python train.py --tie_embeddings=true --extras=["hashed n-gram embeddings", "an embedding shortcut", "capped logits"] --lr_head=0.00997 --decay_fraction=1.0 --decay_shape="linear" --final_lr_fraction=0.1 --train_tokens=435600000
Each number is 500 + 50 x the weight over its row's rms, rounded and kept within 0 to 999. Layers, rows and columns count from 0. Numbers have three digits each. The size before them is the row's rms in percent of the matrix's.

# layer 2 MLP down, 320x1280, rms 0.0509, rows 0-191, columns 864-895
095:493529522415586557441413504522551419443493421508507483357468533518465482485447466407490442458492
099:530540491549492563461490485486518550521589491431522517485550553464509463475454410519537540601536
104:493447492565504564480431509522445469471487583563463482477491577452507407477500576483505489496459
093:492530484493585544553567398480417509488515530409461445543527535503509482526552547438498498506548
106:483500416515490411463461468493502469492473422588502472468368450466449483474495476472509488553626
111:559434486520502486567514567531579548502475531512550488439635447468484505561556479512567576544492
098:474484401449487468517475514514467561468497594493494608453481440455548465503558502426474522524514
104:465535560557452511488475510482555539459520499451523491455484574424436460533484474512472461495484
103:535550392577558547505514455510467453472478510494519434587579532479481544507507446528403521472528
105:553535527420455527512518538497461443552501472482508490541519466535522509515483488485537475475481
103:469417533510454370550544427509442389516539405443450514481434532507629554513441522525475556528589
093:489531564459457461517440504504484582496537498483514501492565521461459542530513564478509555487532
097:472469429519487568411436478493445468539527628533449563482443550551480511480513473507598511552521
099:510556390557431509492438489549565548532565504546547497352545471504509513538471463440443526443493
095:524518493494433469502500441500460505516455469551559581528520407412539454553523431495518410427523
096:517510499494455426478482435561551469484485544407497492532574493557491374529486397446476528442554
092:512499512446562597478505501493488447529548474510524555532462607481439481428575541544600562487525
093:490588477466612463529482459541441535544484516538461548533560531549461465576463548472506503485549
099:437477501487442513528459513500530474438496552587605521472508562561562510444489520542542437595462
098:517441536434496441440543500506414441517478481596467476561517528482478553460520492431525564527474
097:575579376502443457535528549517425455533487399582566531600533507536493568488515471489509512447534
103:524516462542415444570496491492475524583503578444566414471430476538518489509467505509482502501425
115:528404530399581486476409569496466473494525437472436550499475500476455581527421409510487415481491
101:462428519559611441477523422511529461403478463536465487461457508529464529486541518501557547452498
094:477480532468456466498504425452497446467591402476510547493515434513464497527446550445421553539411
098:572489486473455512440513495489512442508472520495531496569489449560462492597544480442466462462496
100:554477566398466519437584562526400486503573518404499565457512528573492471503489428563460539507394
095:490471557599454517454459490511471502542461485478430467506452476514465513566428464515369473501396
100:550417530494482565488479564486512499542518540387531511483449437448501481486542447479520424480458
103:458488535507514434505465433490523477480482422384454391437437492569552428506475436483397658551486
099:513515481521644563486459489502574528493487493422510454610528524539490474585559500460509508522555
096:555430628488487584487494473508532556532426532441393475494518463454513546495506495497531514477483
092:497499563477540521488538396491517514533516458442572570495505500432453501539543494483548518559432
108:460486474477409557520460461488518409557441513487483512524565550452381470496511471532452427506481
099:513518572490495493543600588507443580454500559563440542501449510535502540568501557565428431525432
097:555462413651415493513564575524422533470544443539465559532546575589571606524584573566535497516519
095:563518502424497446549514526486527470451416392386430582551512501453524392485404548479573538505506
101:438480511569481520496555487506540548551527481535448509494404485466465535579443435525491563511476
093:547482497507552558501439412472517464515520475500565461431510498376487600376427547512517471404494
110:450533500591577544451486530507486463499531511497484427427500479451484483553416479456492477466470
096:541479510526459691547475566508591565474530576546474554606559449447546623490505552466525541502460
104:490522435432568562480531525495488529536481469508527548495417555519531530553535517488446525515546
099:546507560519520427513517520523554557474513501552526467508543468415502465379537524526435525510528
098:499509448450539432452480521471435485488434495561475464518460499549542553512548532494521492379435
107:442499537475469463537523482527477589496454526456383498457418566508503461533439446430488568402420
095:541566500490542424509450514514519471491527537516553522526484537429591524548546546549587455489459
098:436522479557489467517511450473539490550458504547543467479448517546408553546519488491505497541478
105:558541406438507602522520562499536495561547479522438526491491554484515521525547542513490443446545
092:540548519576370416541537491515469496393499443445495636458435505519472478500543587566527504506434
105:550564533437588544533506460510465446518440511517627563453555601393494435537508509573592510458474
101:537511505472427480591431543487504498472431516497438546439501474448548533464556526455515500588471
095:492459563607537435463503394511492563441582412587541486538456548521569375434495564565427499602452
106:450553535532466482615507533562506445455504436568519556546596479680460596510568440448568562470500
099:478529513506459444451410525515467499436489522547613462525495588510504475518490438505487500509532
102:579491424529499498491594456500550537489538421510401568477471422565492369417597484435468501552452
098:478464534442452500543416463507409513533433641474476471470530509506540451425602520475509447420493
096:614557541603609516459438508500500520494473392500480567432400434474439599544490508448450503549496
103:474545487532586535519360462505494506470434525486484531567597545431497560456501515408547490534542
092:531461498511499460479551414456532415490492453417478436543566546408505496481556400531516558524487
092:616541467506504501496501527495487521417522521561504531459447547481493486539499483505393525436577
102:446501531539487464439564511510467539491491532560538419467646569559479404493457465527580549472469
099:509498504442487457481465625471493481522592435477462473416493512548513520475427543555439541570461
099:551484457447639558488530461524521440460488376458458498473390465588430500507502480557411534531473
091:502511573511433486433562539506475466479494449530497478409457532548506524481550605496499464399431
117:476512552468545471534469506507541537513502418500488574563527525497477530543513620522441447533478
112:514507465594495490554467599510550583558458449578514441474548639474511534530441568499506574505536
095:536517437452422480562533375507564437528465598494525462520453457535499567601473452446475480523482
099:496522479461544489639486439466537548426592572570458488455571599503523526484490522460580551481446
090:506485526494448451466515524502521540509556486450560448430430465541513569397515401564570487572538
099:414512492508478451465548535488584562496408510521502547496545598601498489479542481516485592524585
098:509510522458505646548446542516520453558478483559534510439439371420554509515427468537550505519492
097:509437520526480517491562462519535434556678518568563483470545490508480468435449382574494455550535
095:489499487434582476480433443467494583544457551479523526389380588553487511519493461550553525569491
099:561543465527435448463537510491468463609519501544469540513516503500410521482364533522485521470547
099:608523433541494590465518489501463528506521515405515610515519496561467515512433502520614565509534
093:527474430489427411513475468470481488531534488526492483519517480496597598475430573517458503541532
096:494539517470533489506555545526532520495583539573440519603536517522548576507558394487494465536536
090:502527408380553467570515542502536542413512553473529429598474411452464458503536514448476414406559
102:545460524491552464487507502526481470554488490368390502503483464470482501516530397536547426506473
099:490539502584558570535563591523451405486521558610487605601569420385542488536420518543463476537456
093:514506479550587556613513458552524570557505523558493533527457534499551496478544469518528515532554
096:461505488394576592479530532485532481513466576388386440541454541552516583515555480510463505469471
098:506531500488548531574557467513589542536520627451506461522610464446513410447546417493480538671529
107:443489550483551533476528616509506430536535460488545437427483467444512552468459501524474532484446
098:529517531486590541413545431519519418597509502476482451489502400453551538474406401553442565489546
103:628605488550538541453493568478519468419514448468567470469548505557600551472499500530432519466407
100:495504482570440527554436469446509524506490504503465408449438452567365457537530499479492430450436
098:476459593557563389486447464503546529501430536523523532506571490400471480469450466492396392570491
112:442344526438550543474510557496479501564486412514397530469504403541491434459546502522436485532443
096:436506535453503514512590583507422467565464609569545477566591415565503555402549453442480472489512
094:472489495505482506541520500481493574485489522465551449468424619469550489483559418514477556461441
093:566544523558465419552553588533498470457552407457514461422502488496543562477547598562548520536601
105:546468499533468500495389392540431448432540465528591563412580542517460472461460541466402556609526
094:538504491524465558532524480527519563471607507514505518540640511461529467616452539564565439540588
105:564591421450487501564491515499496553467438459560518543479480556565461451512581580462564430452602
100:485488431501414516518518432506509535485566497511519463466428479451524598549437526480573506485535
091:577485472526566528509442461526620508546493510530560572510507472474472460479592530506655562574555
104:473482519511489510459485470506449433509503506491490490497514533580487441494460498502547599476529
092:500504494474516528472482470489504528413498471514524461497442495512537485461461515497483484465495
100:554544480403621489440512495493418477447518528580573503563534574461503485539497559552480377528452
101:499459525501510550556596469513563575545515550541419474478592471492459433509473496499441471455545
105:483505482562397490444493620469475515538467540516472538424619413495458503461526426530421530521455
098:455514495545561542559634478514582453457462450472535537589498533494447566531529533552449509516404
108:531530504540460444607477558485572551484457519466446501573443487558583463517649558459499525488521
094:494478533432586501527537462489465463526482410462505534562608412450498549583428462481470539493501
104:494490467422557565502466508497528511446412392453512431527340508444490563428444498515467524459461
100:523545511579568532515456413496525538525494540428545483466473484565521446516432448509477471589444
097:459448525530444529458541510469472511452471394468448522453497454548421475584495453551549519473377
097:497498517489508504505516566472406482471463502492432564564639588499423516509409463484491536489419
098:560526531550569481528480490495440481459409470480499491566444475549436632515545488483569529557463
102:585463507469524437548490484511618462449464529503487522377538479462537495626510496495508457543547
093:527451614392518593477448497483509481518502420497530460479546534550395575408488501541505484505477
110:457474567553528436507514440542372551448479530495490459510516580518586532544556453587617521427545
105:533513579530512453548566500490480504495499463496474475482639550469555461511463565491540460463480
097:459514518431537530458481504494494539440614505453501550485503504441473515617439588520511416531448
093:517481538522459465457470533491475490609567519491469455482430496622544564578493470499570521490413
120:548531476516519490512464466514535495469518572430570547492448462586626529521532445534487512480520
097:475469461443541453477398484512437541502455449515412453600485535477524417416461491495536524394478
107:528451459506416509547474520509562579518499565500354571396516582489416468443436498404510465457560
095:540548480424571474521535549539500453485518632431482555527579444555454566534531513465597441550531
203:544641564525578532583547495525519532490500508547660465530523504458566489508580513552622558527527
094:470498477458496408500524579494614537545556491546468580473456514546538487465472499517531484495472
098:506482534540540531459538486482492491430507499414610468500504536515522414577461553592509476534486
094:485514529432595510429438503463508507466411572487492484495444526498473505441457590509418499461543
101:534479542574505452536548505468429530455458549532469519534536421456505522477421563496466444465537
103:458509536601478441447471512513533502539464485504474495485630557534489579481478553521506563468481
090:483446404464480459481535524523496536518491460570436584547473510492519402474516408530522573517603
100:372493470588473496526436554508458511549340467470486440441456536545550512539542501529490511513448
100:470489509455553477493544538488496508609501568474463526500348489567511440493504451470603517481496
093:520492428560541546538526545475505491565555449425474586571439569498490609529527547544459523634550
101:511467437543568454458542472498532533514559453477487506599475543518519478532479565471457528602545
096:491532509593568529468519467518605540444503465576568487471430518549458391499496512536498464531473
103:515570405505560521552425487484585490410493588487504561522579533556494553488495573531468515499481
097:515461530445428612509443451515505540467543434493525470499531468449469549453542537580532541471438
104:460495545493559517498463537479477476476427429504489493463464481402436509429472625456516481464533
097:477500489495492546474454566504476484548433643537516520523555469563451470513378494448525493494462
096:473443568579528514501476581506513528549434473537523508477455496484524558557502451529478557475419
103:596512561577546565572496450511531540524465419524443487539608387541526499532516475529470532550518
100:536508535370468548548504507536444438493455534519532552499553433524430473557473526497555453492495
097:478494448564621427510485541509607496401521455543489481490434551444461526504498499488487513500511
108:475445584537498421457428507514481476550488489475505519397514467448485536625425486496459517519472
097:555463467512449475564544451561588498431444458483537452352396513525595482488602501520472541530470
100:540410604570513547454539411458518528508638479530399502450584473463443522444479429500456540453539
096:512435564484515548465525524502494441549545505414490540509551422434444526454511576523537527553466
096:529618472450519557472526375512395568513539436482416509526493418465520524412509392484596476526562
107:504479485450541535545463558478507567574550593511497481446480471505569447473552560577467554478508
086:520506454518427453487515502556458569567366526577503535542468417450582524493527506523437440630531
099:569483463628497590541518486506507486457518470466529527332430593484473584437506432494568498496558
096:489508560484495656519434498511537536556481493620540468488455512484448419573548511479542481553434
094:423537557523380491514447456525482595512452490591479443535430528457513489503531503495423477506537
105:467543561538510477577498593490540599525435629502473568534629499557461622472557389521507548459589
098:473457465478529484466565564532360495576559387486451448487438482544447480442577473486465476512512
099:453511532561442450441473524515458563476471500484500424448468456604532528573542504569394470414508
093:650498453427447508585535549534580564473476458511485499561459549532514514525470453516553537477524
106:521478492573360469484588519495433532525555566447473405447471581541454497455458516468550545455571
095:503467543386558510503467503518518481569571467476527499489558416577501404489456487525456470479559
099:536526454478528496578528420503528539454524465506485453557519429465545549488535490497504470453499
102:573494351494471500488537489491555537469541501530524448518538476442565472553453518495518461449520
094:384516430394434466607500459461475516462436494538522462437536470497505512484524536488506615508511
101:429429534527470484509527513503535463489558468431429459493532486527440559466552439412521562519516
098:517538484531554525510547572511610453456483498515552453611485504501470516465445523501565511557499
105:474456508519449489499453458487502478502469415464524512439530546543480520494566545478497478445430
103:493433527497526448440488441509491461539466483440484436448560480418468413448489496513553525511438
101:513507460451450395562537546504405588523543522517526438537477559542510671501508523435520551507561
098:614553527452508471559476431515516545515499576661502591550626538520555523490480596528629476580453
101:557465450472488505473521528487481554618570493546431558533591555441505490491541498496456501441407
097:479446555585423541532536472525581527463584567496546525483503592588471511496570541564504592526556
097:488521383425452479517492497523416529450419494489506474585448423452554505490494479476499463492498
099:517442499454452469447440517453424466402473416507492477523476496542540486349433470446479457448470
096:521530545601481552440496445534448471647513560487614547461571570512554444506500466491375521457538
095:432548460557404508568497523486543480414478540454576453482457502495501423570470445524526434499486
100:577514575474531536509565574489476501515477505568499486556418534491495428471536431462486483445429
098:529486486570498445535498465522485507514634423513486510467498514524477527543559545494539551524581
094:475470532457474405468464571432532487571581513457557466515583562474472466450378507566454448556551
100:493607524478455488506438432491423469534528517587560543486512376487447547503481533525499465412507
102:509507419442568487503585590479453414452434457462513537526494498392514467442599501419552519482550
097:545479568553458568519500413486558543485552471519461514513490446475519639540352553534515501560437
099:525521551495466488469530570494442500510461544500456460451525525455445514478528482447469534523486
100:456513614534533436523534424507526517500518424487448454577540401407449534467459526477532489551443
095:516523602489464628496487574479522523482488494428493581511462417522542477576474549529579471461486
100:516509510522496420492538462520587475513610465495467464491557460468467448465435586492470438578529
098:453397556405531524494480441518584490580501495555441520586515455478531517498542535523577508492493
091:559489458552474524508496535440538534516413561442468529432490479499531526501512321502486499533525
095:525458469364458492496437549516441475458484589475504521454394457466522478540538430362509505380536
100:439575432436565492493566403474524495454572439540553428517598521564473436495483488446536525557590
095:454455433495437545416561478505327501464535599522490503494555520374457444478528585458496526405455
101:495471501469580436540490536501527524617508542493488464524606497551474537506511557471484559491507
088:472467518482508508449479475486523557542553475510421457515499465527618411535395463507522493408425
102:529530443445559517454477611501519482422550476477542511470374439483463542461444564553518477491529
106:456420632538498515491500504493514543534529516514451459439479544527484520515448424503482455458462
094:509490449483544484488471449457553470446510451611513590503513492618556443504420628521582466524516
107:485565400612581454537489591461441468469407504519530518566485547508445518492531534548493500485567